Part of a small language model's weights.
Architecture: rotary positions, tied embeddings.
Each number is 200 + 30 x the weight over its row's rms, rounded and kept within 0 to 999. Layers, rows and columns count from 0. The size before them is the row's rms in percent of the matrix's.

# layer 5 MLP up, 256x96, rms 0.0883, rows 238-255, columns 48-95
106,227,182,253,252,211,232,168,230,156,192,211,235,184,233,199,207,143,176,161,217,205,203,185,144,236,236,154,187,190,225,215,197,166,155,194,259,221,174,173,234,185,264,223,187,203,248,166,177
097,207,166,245,246,228,158,195,182,229,253,219,222,262,171,199,239,165,205,222,187,201,199,221,207,166,196,202,205,246,248,196,256,151,185,200,200,199,192,226,149,184,215,217,145,176,194,222,182
097,186,219,207,232,218,170,203,215,174,221,194,148,177,177,232,251,187,143,190,153,161,240,225,212,190,180,151,176,171,164,246,270,204,225,189,158,219,157,198,230,209,218,187,184,157,248,187,178
092,194,157,216,195,133,227,175,218,178,175,227,167,178,211,187,188,212,196,206,242,155,222,230,269,233,188,193,245,198,179,201,168,192,189,173,155,230,207,169,183,236,205,271,157,155,188,210,226
099,153,221,243,231,137,200,155,172,220,173,204,224,255,169,233,241,179,234,214,141,211,223,249,207,195,204,216,248,208,231,269,205,146,173,177,227,142,208,222,263,198,211,185,149,214,210,204,180
106,254,220,159,148,184,155,169,212,219,173,220,256,191,179,167,233,232,179,179,202,146,205,186,162,164,161,186,235,244,203,194,205,257,196,229,237,228,201,222,187,180,232,181,132,230,164,201,181
104,246,254,272,212,216,173,163,230,227,207,186,212,168,170,227,228,172,214,153,209,197,175,277,208,150,166,230,197,228,212,199,224,220,178,202,195,204,188,269,256,209,202,211,183,232,174,178,189
095,151,156,203,232,186,191,196,178,191,213,167,189,197,158,206,228,199,184,218,148,204,177,136,176,218,183,218,273,181,197,150,218,254,190,151,201,198,206,252,178,203,133,238,204,203,147,161,168
090,191,200,223,253,154,141,200,192,156,219,229,248,209,205,198,243,210,193,130,160,152,182,198,208,140,211,175,232,242,233,257,147,163,200,156,242,181,198,183,247,224,174,193,198,265,228,233,177
100,260,185,207,215,214,140,214,235,193,185,153,221,215,216,263,175,158,224,174,207,209,179,246,239,205,208,185,177,215,224,185,165,226,215,176,183,169,190,263,201,214,233,229,170,162,144,231,162
092,207,171,184,206,237,173,212,190,168,178,212,213,185,214,148,202,235,219,204,195,214,227,224,208,193,178,160,266,200,204,194,133,184,205,217,219,136,172,161,270,258,193,249,162,177,196,178,219
094,204,203,257,267,166,204,193,143,223,207,222,221,183,165,207,174,192,191,189,221,191,160,265,185,188,198,170,143,189,204,176,201,150,239,203,222,160,181,239,217,231,163,210,199,223,197,159,167
108,204,167,193,203,222,202,189,186,198,172,184,230,237,158,237,208,230,184,224,203,232,146,191,220,190,167,179,197,184,205,210,191,165,207,215,263,229,177,203,173,196,194,123,198,211,243,209,150
109,183,163,211,165,158,235,183,221,169,244,239,209,193,191,167,175,202,208,193,213,219,237,176,217,220,241,206,213,196,190,179,193,270,186,185,180,244,162,238,197,151,164,199,171,231,222,195,219
100,200,197,178,210,197,249,153,182,220,149,205,202,193,167,248,136,137,242,244,249,180,228,161,168,198,212,180,193,201,210,180,181,193,188,161,235,208,194,246,199,144,247,163,202,185,177,182,176
112,138,178,193,171,284,180,187,209,182,187,150,214,209,184,187,182,257,211,191,253,248,172,170,224,275,261,211,214,102,188,207,191,181,151,173,184,195,193,233,189,161,234,211,188,197,201,236,218
096,196,219,154,201,206,214,173,213,158,202,213,225,219,222,211,216,222,159,215,163,259,144,206,176,208,192,152,182,220,226,215,157,183,259,238,201,218,182,261,239,206,174,189,206,212,209,214,171
110,188,233,146,211,214,152,184,217,181,197,188,204,210,149,200,187,206,202,171,254,180,166,212,181,214,160,171,173,193,239,272,220,239,216,263,211,194,178,213,186,183,229,207,230,189,171,198,132
# layer 5 MLP down (transposed), 256x96, rms 0.0837, rows 238-255, columns 48-95
111,168,219,174,250,242,185,234,195,175,194,260,191,156,221,216,212,182,241,169,212,175,208,189,187,177,261,164,190,196,198,219,197,130,254,153,192,206,179,146,189,188,250,188,178,229,234,247,192
099,187,183,193,168,210,177,250,198,221,222,209,169,203,198,279,207,196,212,209,165,200,222,179,264,192,166,197,161,211,239,220,201,204,240,163,224,196,179,208,229,221,225,226,182,226,245,154,161
094,225,187,223,231,174,171,254,223,258,246,170,262,219,213,214,176,236,253,257,191,220,191,193,227,169,204,224,189,196,250,210,185,209,198,221,170,213,252,218,247,182,251,223,184,175,235,222,206
094,233,208,267,199,171,222,177,227,211,198,183,183,211,143,189,189,232,199,186,228,284,203,211,195,160,216,194,202,158,208,186,186,199,204,251,232,190,186,259,220,184,178,136,186,190,111,183,153
104,142,124,211,209,195,184,241,220,177,130,153,194,244,250,217,239,197,201,200,199,160,178,195,175,215,213,189,239,251,220,221,202,255,222,198,211,277,257,196,184,234,174,218,239,230,226,215,212
103,206,212,193,171,214,174,243,187,210,135,181,177,187,201,221,181,237,271,219,196,212,113,196,211,219,236,175,240,176,184,180,232,200,201,159,196,233,191,240,173,201,216,230,182,213,239,235,226
110,255,243,211,208,206,266,221,208,232,216,200,210,195,219,218,176,178,196,152,195,155,187,220,181,210,212,199,183,194,187,183,231,239,169,200,164,179,228,187,200,237,195,207,209,174,185,205,187
100,183,188,215,171,176,183,240,194,204,234,218,266,209,255,252,188,178,231,220,200,218,192,189,200,188,231,163,205,230,186,227,185,208,182,242,188,163,270,123,238,195,173,189,194,220,241,156,212
091,199,202,190,168,244,191,317,255,240,155,187,195,217,207,196,216,189,205,210,256,234,239,228,172,251,202,226,182,186,214,211,227,254,228,230,183,195,188,212,193,238,161,235,178,184,165,220,196
103,220,189,240,228,182,241,170,208,220,206,198,204,220,224,195,222,214,190,222,275,240,235,190,194,147,171,233,200,206,166,242,173,236,192,177,224,205,217,256,188,168,224,165,247,196,219,194,248
094,245,202,257,206,183,208,180,184,158,215,165,149,210,219,207,204,165,230,178,218,186,145,209,132,165,160,234,190,200,187,210,248,143,237,242,205,274,254,211,237,151,209,198,198,192,195,210,180
099,173,155,170,163,293,133,152,220,209,166,212,215,172,188,195,175,190,192,196,190,244,164,184,239,196,199,220,246,234,215,208,186,196,143,211,171,229,145,198,140,166,204,187,153,167,211,220,223
109,161,193,166,208,256,252,156,202,195,200,196,223,151,234,151,214,226,159,237,181,213,234,196,170,233,196,201,204,202,202,205,199,202,201,225,210,187,214,199,187,152,196,152,231,165,177,246,190
101,198,202,219,212,211,249,144,233,191,213,181,183,190,181,219,205,219,196,198,197,161,184,233,220,177,190,142,254,191,183,196,247,249,236,201,206,236,286,145,175,237,220,219,206,255,167,236,147
100,195,205,143,194,219,205,186,229,214,174,202,195,181,175,230,113,209,212,141,188,167,203,201,260,175,200,243,155,218,208,219,179,220,178,214,180,206,199,152,244,208,197,233,188,161,212,187,246
113,201,214,167,222,199,196,145,218,163,137,174,218,164,146,218,187,187,215,187,203,205,213,222,226,256,167,209,164,163,202,132,161,219,160,188,147,145,174,183,229,190,227,201,179,129,214,213,228
100,224,222,202,147,227,149,193,249,167,205,219,158,189,186,205,194,200,219,178,138,208,216,191,181,225,169,179,215,191,131,169,184,221,188,253,210,281,224,287,172,196,142,178,236,225,203,171,226
113,175,178,191,197,157,211,208,197,200,262,214,166,207,210,171,186,237,196,224,186,182,196,190,173,174,181,200,151,188,153,201,214,230,224,252,198,192,192,248,243,196,186,147,221,183,171,214,155
# layer 5 MLP gate, 256x96, rms 0.0883, rows 239-255, columns 48-95
095,246,182,134,229,247,201,201,216,209,221,226,145,159,234,152,188,207,172,239,220,194,228,256,216,231,176,165,160,156,240,144,210,223,177,176,178,196,164,277,159,174,272,195,218,239,212,238,216
100,227,217,180,180,215,222,242,217,164,196,231,217,198,251,206,159,177,163,183,201,273,175,137,172,233,240,190,233,147,173,205,230,185,246,213,181,194,178,195,169,157,221,225,187,190,215,202,149
097,251,202,198,218,223,191,202,218,185,198,227,223,184,122,185,187,189,150,199,240,234,208,117,206,217,158,209,197,191,254,194,191,202,197,233,224,246,214,140,182,189,166,222,178,152,111,207,176
098,211,230,218,185,251,261,212,183,205,168,158,220,211,167,219,165,140,249,190,214,214,223,192,182,154,212,181,177,234,172,172,188,196,186,172,158,159,239,189,211,181,201,193,212,181,193,169,163
099,194,176,171,202,189,207,211,168,244,161,223,222,203,243,200,205,155,205,172,155,221,156,152,184,213,210,193,200,190,219,134,123,186,254,164,171,187,183,172,170,165,243,150,215,186,184,202,168
113,148,202,194,184,192,180,217,170,204,214,160,276,211,184,216,227,174,185,257,180,199,210,215,119,189,228,219,270,186,163,190,160,214,245,176,249,186,211,208,151,195,268,209,201,176,208,188,225
098,182,201,183,163,146,215,242,203,189,170,210,184,184,222,197,182,170,181,244,243,243,205,190,199,250,197,194,220,206,196,186,157,186,218,187,147,156,175,190,260,214,152,195,257,167,256,182,236
091,240,186,200,211,148,153,184,203,213,200,200,183,276,194,146,243,212,174,193,163,230,240,182,207,234,210,125,138,185,181,238,178,206,188,269,168,146,207,168,189,199,190,210,247,234,179,209,200
105,170,239,168,181,220,248,230,221,246,196,151,231,218,204,185,198,245,130,200,264,209,168,233,248,127,217,231,196,153,215,214,206,230,175,187,220,153,230,178,162,153,214,138,215,239,234,189,192
096,204,184,220,209,234,229,205,188,192,204,222,178,222,248,187,242,199,139,202,202,146,161,175,191,141,202,180,225,187,202,223,211,179,250,151,239,140,223,226,181,229,201,250,162,217,205,244,163
088,189,200,193,170,162,195,164,183,181,174,195,195,198,164,196,222,191,196,168,165,211,175,231,210,184,218,248,190,192,108,242,201,209,175,150,227,228,177,303,160,245,239,194,248,193,199,186,175
108,213,203,185,190,205,170,215,170,168,175,184,209,270,176,212,226,187,180,219,214,170,194,192,246,191,206,207,201,163,233,231,163,172,260,168,179,157,170,177,210,230,192,225,147,224,229,167,152
105,213,203,202,179,216,272,196,240,226,178,164,243,222,167,239,216,205,242,212,251,199,192,206,241,231,198,215,252,230,178,191,228,228,195,193,206,231,167,239,193,180,209,234,201,178,191,194,166
094,221,164,164,165,210,126,220,171,181,179,196,189,199,157,227,241,192,209,197,187,194,251,200,255,168,209,194,183,132,238,212,131,204,244,160,223,198,161,207,243,204,159,203,159,187,215,214,194
101,205,211,205,202,200,206,221,198,195,219,210,232,237,138,249,173,184,182,241,218,207,226,217,178,162,194,157,214,183,240,152,189,239,229,200,219,184,201,148,221,238,236,197,207,193,219,173,202
097,165,204,185,196,185,149,248,207,224,165,130,209,198,183,196,203,226,206,203,180,283,208,274,218,237,224,200,231,199,199,152,209,172,227,193,220,227,195,194,223,232,146,191,220,213,193,227,197
116,189,182,212,210,208,254,232,209,218,166,172,197,174,162,255,193,170,218,162,231,189,247,221,241,177,284,147,208,198,182,187,204,162,186,197,174,186,184,221,182,188,199,227,189,198,218,166,181